Each number is 128 + 32 x the weight over its row's rms, rounded and kept within 0 to 255. Layers, rows and columns count from 0. The size above them is the row's rms in percent of the matrix's.

# layer 4 attention query, 448x448, rms 0.0599, rows 152-166, columns 224-335
size [110 109 115 111 114 107 111 115 118 107 114 106 110 114 104]
[[145 196 110 131 100 156 120 151  51 134 113 150 166 118 107 117  96 132 101  48 138 195  65 147 105 112 127 152 156 152 108 123 166  94 112 102 120 103 114 139 140 143 112 128 121 180 153 161 124 120 120 162 127  97 118 192  41 162 120 118 157 132 156 121  95  92 117 108 114 136 156 165  46 115 127  90 170 114 159 156  64 129 126 104 134  98 113 177  91 148 137 131 119 153 145 173 155  91 114  94  23 186 155 166  84  97 104  67 139 147 127 145]
 [111 165 114 164  95 111 110 137 163  75 145 165  69 115   0 101 131 179 168 127 113 163 154 173 139 110  97 111 123 113 139 147 112 127 143 152 109 179 102 153 126  68 133  97 136 114 125 133 166 112 131 144 110 185 164  89 159  79  99  94  96 141 104 181  93 178 148 177 178 111 156 124 158  94 128 112 104 140 127 151 123 142 138 190 128 108 119 144 150 177 174 101 141 162 147  99 119 123 188 107 101 111  80 171 118 114 102  77 136 126 138 181]
 [131 130 124  71 159 136 113  96  89 146 179 137 133 118 146 146 141  83 105  91 131 100 122 112 165  87 112 100  96  90  71 105 135 135 147 114 121 166 164 157 104 166 109 124  55 120 133  60 100 159 126  75  74 100 169 146 109 162 101 160 131 132  72 166 110 122 125 120 161 161 115 172 160 111  84  97  80  62 108 144 149 114  77 115 126 156 167 160 201 135 147 149 105 125 128  99 126  86 139 145 161 128 119  68  56  73 188 140 150  86 167 123]
 [149 108  97  92  65 131 141  99 187  47 135 117 135 122 173 165 136 142 132 172  45 140 151 161 137 191 189 135 141 113 136 100 103 123 121 155 128  81 146 141 125 173 110 135 107  96  64 161 174  86 148 174  81  76 106 159 133 112  91  98 141 128 150 116 117 157  72 153 167 168 127 145 148 125  84 183  96 171 185 112 149 109 103 116 111 127 139 130  98 141 159 164 107 117 176 177  74 117 210  76 150 174 158  94  91 133  75  99 148 113 174 149]
 [164  97 166 165 136 124 150 115 211  82 109 158  44  81 155  85  99 125 187 122 127  99  99 119 175 119  55 139 177 138 150 108  57 143 147 120 117 135 129 147 103 163 177 143 136 143 123 105 126 112 133 145 117 106  91 172 180 104 136 136 133 171 146 118 156 137 126 134 159 147 143  97 110 161 151 192 137 158 143 154  98 193 133 117 184 124 124 130 149 150  92 131 180  80 154 117 177  76  99 103 126 135 167 158 172 108  89 140 129 137 151  98]
 [185 176 133 124 163 120 150 156 124  83 143 137 177 169 122  77 103 163 105 140 203  91 163 136  72 157  84 140  55 116 118 113 134 129  86 135 163  70 109  71 157 151 144 113  54 145 183 125 118 129 101 117  93 169 118 154 129  93 170 112 125 150 153 149  67 181 147  41 186 102 128 132  57 170 132 110 124  77  99 134 130  45  89 148 110 147  75 117 126 125 198 105  84 125 171 145  94 155 148 194 156  90 117 178 124 131  92 126  85 154  79 140]
 [169 154  93 157 138 150  66 129 201  84 112 190 140 129  60  71 151 171 119 113 109 120 123 105 201 141 107 113 114 171 117 117 124 164 161 126  80 148  88 103 118  92 100 120 114 171 113 122 106 142 164 141  69 104 135 103 159 150  58 190 153 144 163 103 134 185  99 149 106 144 190 130 126  58 159 148 162 196 132 124 134 147 164  96  53 174 141 101 108 158 130  91 144  89 112 157 108 158 154 152 123  80 104 162  93 110 141 114 172 150 138 116]
 [107 110 127 131 116 119  83 163 146 128 157 107 139 146  98 157 126 177 113 179  59 156 131  76 126 124 208  80  94 115 133  87 102 115 107 138 126 144 109 166 157 104 106  80 170  81 146  86 122 107 127 105 159  85  84 161 156  46  86 148 123  96 134 139 137  58 131 142  66 146 177 157 154  97 130 103 153  72 172 141 146 100 164 151 102 119 124 173 155 152 149 106 120  95 154 140  96 145 141 194 107 131 100 122 142  73 171 101  81  71 110 103]
 [ 74 142 165 132 127 134 170  76 139 104  81 177 107 128 139 130 117 137 114 121 159  92  97 103 153 122 144 162 123 114 130  84 113 106  99 130  95  58 142 125  66 110 123 114 187 162  85 137 146 169 109 108 138  78  76  52 140 163 124  31 121  88  66 115 141 117 165 132 138 180 169 142 186 155  96 104 131 119 102 158 129 128 121 135  65 142  92 146 166 164 148 163 118 166 112  98  89 144 150  90 117 138 126  98 118 165  93 111  77  96 113 175]
 [ 79 157 150 154 135 173 126 179  88 169 117 111 127 109 115 166 115 127 119 175 103  87  37 172  83 154 132 100 135 127 130  94 117 120 121 135 131 135 147 111  96 106  95 126 153  95 157 131 126 164 118 110 165 176 110  85 122  68  70 102 142 174 123 149 123 113 140  98 121 153 139  78 192 166  80 148 104 170 116 115 149 111 148 108 114 109 120 158 121  98 145 135 133 166  86 100 158  79 103 121 169  11 154  99 168  97 181 119 103 131 107  97]
 [101 147 102  76 155 118  83  91 182 100 181  95 121 106 166  90 111 175 138 123 156  63 179 107 129 114 105 130 121 144 132 104 152 126 135 137 113 160 118 134 119 120  93 148 104  90 123 156 136 160 117 123 146 167 114  35 193  72 230 108 128  98 131 123 131 161 187  78  88  82 145 114 104 159 132 150 144 147 112 135  76  58  98 153 153 160  97 166 134 124 118 127 118 150  99 146 147 103  98 156 135  43 170  92 147 112 137 100 105 103 133 150]
 [159  74 149 161 120  99 129 171 157  72 141 164  80  78 126 139 185 108 174 148 161  90 136 116 139 101 147 114 151 102 117 197 152 134 161  74 122 126 122 131 162 141 124 141 143  62 155 161 141 130 168 187 145  69 145  64 112 113 180 135 169 113 106 122 143 106 108 119 127 107 120 133 165 116 134 130  66  79 129 148 139  61 158  97 122  95  72 171 136 144 138 110  79 171 140 134 214 131 166 106  99 111 111  77 104  91 165 125 101 120 116  74]
 [177 153 125 187 152  90  83 180 132 127 248  61 134  89 161 152  90 104 143 133  69 145 191 101 106 149 139 121  64 191 100 134 132 131  89  84 135 128 137 143 137 102  94 140 141  91 157 122 185 165 127  83  91 154 135 107 133 113 151  99 156 132 188 106 127 129 163 174 147  98 145 161 135  98 147 153 134 122 102 138 127 142 154 121 116  99 157 162 215 167 170 153 143 213 150  86 122 154 103 118 110 106  60 119 111 147 114 166  94 142  96 147]
 [135  80 125 108  91 218 156 151 118 121 103 129 169 124 170 138 154 122 191  92 167 173 133 129 135 156 122 151 169  84  85  95 112  90 125  75 170  70 157 115 129 141  87 131  83 180 194 162 127 163 182 138 168 116 119 166 173 156 129 135  96 100 138 115 122 128 137  79 137 122 126 145  78 130 123 147 113 188  60 131 133 140 122 108 109 110 128 129  99 114  79  77 103 126 133  95 210 116 153 102 100 141 131  64  88 125 105 132 210 166 109 129]
 [125 103 159 117 161 136 110  90 113  92  97 192  88 137 128 147  89 134 123 139 170  99 147 157 151  95 119 131 154 141 160 137 163 142 151 177 142 136  97 119 131 163 164 138  86 176  86 186 162  89  90 125 104 128 106 142  84 134 104  97 170 130  91 132 119 114 170 126 128  87 111 188 164 118 146 155 127 162 175 107 125 194 162 102 107 109 133 212  94 126 133 108 148 174 111 188 107  92 124 150 145 115 115 100 145 151 103 139 106 139 122 116]]
# layer 4 attention key, 448x448, rms 0.0587, rows 152-165, columns 224-335
size [101 119 110 118 114 106 110 115 119 113 116 111 117 109]
[[153 146 163 118 157 121 133 133  76  94 110 176 114 172 100 155 123 157 205 181  96 112 152 101 182 118 151 175 120 118  91  65 158 136 125 112  94 121 136 131 117  55 141 182 126 156  54 108 142 140  94 150 108 155 145  75 196  79 143 198 144 159 101 176 132 139 145 135 112 108 127 121 143 113 126 117 100 147 160 186 127  86 145 123 113 105 112  93 134 135 138  77 132 102 105 137 116  81 126 103 108 128 132 134  61 136 163 204  58 182 118 166]
 [135 146 164  69 162  56 130 184 104 108 190 121 120 101  67 196 160  99 117 200 149 133 171  81 151  96 114  92 119 139 158  81 177 180 162 105 120 195 109 132  67 112 126 100 156  98 156 145 151  46 138 168 173 114 174 102  74 152  94  77 133 156 119 127 156 193 223 110  83 172 167 126 128 159  89 160 118 125 102  97 170 104 123 129 101 117 144 153  83 128 144 211 108 134 119 135  89 131 116 147 173 158 111 129 128 169 140  67 103 164 126  53]
 [119 118 197 151 150  85 116 185 130 123 106 109 147 104 103 165 152  95 144 135  75 114 186 156 142 141 136  89 124 111 158 106 127 141 113 107 130 119  55 139 164 112 139 152 135 164 197 130 107 141  87  96  83 159 176 112 158 140  99 114 152  83 111 131  91 122 148 109  86 115 119 162  58 111 106 116  82 143  64 125 124  98 101 181 126 128 112 135 175 117  97 138 151 113 123 174 132  92 144 188  96 149  86  92 107 131 120 143 132 144 138 137]
 [136 164 112 192 139 154 157 148 144 173  92 128  89 141 151 115 172  83 115 109 147  89 137  97 136 114 133 153 153 149 157 161 129  83 119  62 110 123  57 129 157 116 133  64 139 100  68 157 142 119  17  90 113 121 158 156 186  61 149 127 153  99 154 106 119 171 139 115  87 138 106 117 134 138 135 152 152 116 127 180 113  59  95 114 147 128 126  85 135  97 135 147 106 142 128 165 146 118  67  89 126 169 182 137 148 128 125 161 103 126 119 169]
 [145 142 153 141 107 129 189 195 157 139 113 166  98 149 111 107  82 152 154 119 156 142 121  89 159  93 131 116 180 121 148 110 107 136 121  83  59 147 110 133 158 175 100 129 111 145 111  52  85  97 127 102 163 109 121 103 145 123 188  74 188  98 163 131 112  81  90 134 153  88  94 127  66 166 131 124 140 121 127 222 117 135 134  74 129  77 146 117 140 199  73 143 186  87 140  62 145 129  85 152 101 122 165 128 138 151 103 158 112  78  59 102]
 [161  85  98 120 122 137  92 105 201 103  80 104 157 126 160 134 169 139  93 162  99  63 171 132 142 144 146 172 107  96  96 110  89 206 127 138 122 151 166  72 106 117 128 145 101 119 122 117 146 155  54  69  75 146  80 143 122 192 179 122 107 133 113 140 153 131 148 143 148 114 124 158 174 117 158  87 183 201 149 144 163 122 127  87 100 136 124 170 186 143  80  85 100 150 102 165 163 101 127  94 149  78 153  83 100 115  74 122 129 195 141  95]
 [129 121 115 158 120 147  40 139 109  85 131 154 126  76  66 118 157 146 142 131 106 137 150 113 164 138  56 122 135 113 115 143 162  97  94  80 196 157 122 148 142 161 127 218 100  93 139 134 104 172 147 150 171 106 144 150 127  93 184  92 186 151  78  97 144 170 113 145 123  96 126  80 108  96 159 121 165  47  97 140 188 169 148 115 107 111 151 163 108 135  80 174  63 112 122  84 161 118 140  60 141  73 105 108 108  68 110 112 121 102 149 146]
 [144 189 110 144 168 147  72 165 126  96 138 229 163 101 157 145 106  81 107 101 134 123 162 119 142 115 134  91 102  73 113 117 145  48 166 123 130 120 174 150  73 115  96 135 105  91 122 195 157 108 141 105 159  79 122  94 110 128 117 122  81 110 136 115  81 162 140 146 109 139 185 117 195 156 135 125 117 167 129 106 128 142 179 156 160  95 152 139 157 131 113 123  85  66 148 198 164 147 144 129 167 121 164 136 192 152 129 143 147 166 143 110]
 [106 118 115 128 131 110 141 142 141 131 178  94 120 136 141  73 102 100 167 157 158 195 148 153 137 126 180 159 148 137  93 109 126 105  81 109 119 115 132 170 144 114 148 127 150 116 182 130 179 121 104 190 139 125 161 134 167  92  77 163 142 100  60 126 164 145 101 117 135 145 108 152  64 154 107 108 162  91 162 151 147 110 109 131 116 123 130  83 125  75  64 128 116 101 146 154  97  95  82 161 122 163 121 185 154 146 151 124 160 126 136  47]
 [129 118 149 163 177 165  73 139 154 106 175  98  53 128 116 109  66 151 200 116 135 175 116  60 111 133 167 132 113 123 135 149 143 119 152 148 164  98  91 126 118  86 153 190 110 124 176 181  98 172 135 151 127 179 116 223 131 131  92 168 135 118 179 130 117 136 187 163 137  71 137  83 106  79 141 158 154 155  93 164 103 112  78 163 183 161 117  91 191 140  68 116 113 140 106  97  80 102 166 121 135 156 117 101 136 133  99  74 128 128 117 132]
 [146 127 147 164  97 117  94 121 131 107 101  81  96 131 124 192 127  52 121  96 131 122 155  85 137 151 155  46 162 147 118  96 111 113 105  88 139 141 135  90 138 180 177 157 133 128 114 195 108 116 175 130 160  89 130 128 161 141 131 179  98 115 130 108 107 121 118 148  68 144 114 183 136 135 130 137 134 151 102 158 153 158  71 116 127 146 198 124 189  86 181 133 165  91  92  85 138 138 128 120 145 153 125 190  94 134  97 165 123  85 177 114]
 [109 142 109 129 176 123  95 197 141 168 167  94 135  71 202  73 106 161  58  94 161 105 144 111 141 145 161 135 151 131 105  54 145 146 128 199 136 109 130 125 139 148 128 185 138 149 159 172 132  89 198  75 108 139 157 126 130 130 109 123 156 183 116 108 156  91 109 134 151 108 145 121 131 147 170 126 139 127 114 128 133 212 143 131 108  68 115  84 171 156  62 162  72 129 158 137  74 112  88 157 156  44 153 104 175 149 103  54 201 134 137 113]
 [111 143 124  98 102 138  57 112  97  41 133 130 128  91 172 113 104 101 106 159  97 133 112 108  96 175 125 108 192 182  88  95 194 103  87 163 107 112 122  54 113 114 161 115 148  97 157 151 108 138  98 145 137 118 118  97  79 115  90  66  89  65 185 143 132  97 187 197 190 156 159 106 104 181 118 145 109 189 169  78 147 104 113 123 117 124 128  89 195 174 129  97 147 148  43 128 115 125 123 124 135 152 100 142 106 151 121 173  98 100 178 103]
 [144  59 128  75 150 139 129 206  92 120 120 130 129 108 117 108 112 165  43 119 120 183 107 118  69 111  42  76  47 135 107  96 110 183 144 152  99 116 118  70 155 112 144  58 100 159 140 142 169 162  96  89 112  91  54 146 157  54 138 111 122 149  95 146 138 182 151 146 109 137  89 125 135 183 144 154 138 170 122 108 158  87  94 117 169 119 111 167 158 138 122 161 108 156 113 129 114 162 180 148 134  73 115 127 147 116 194  91 114 137 117 164]]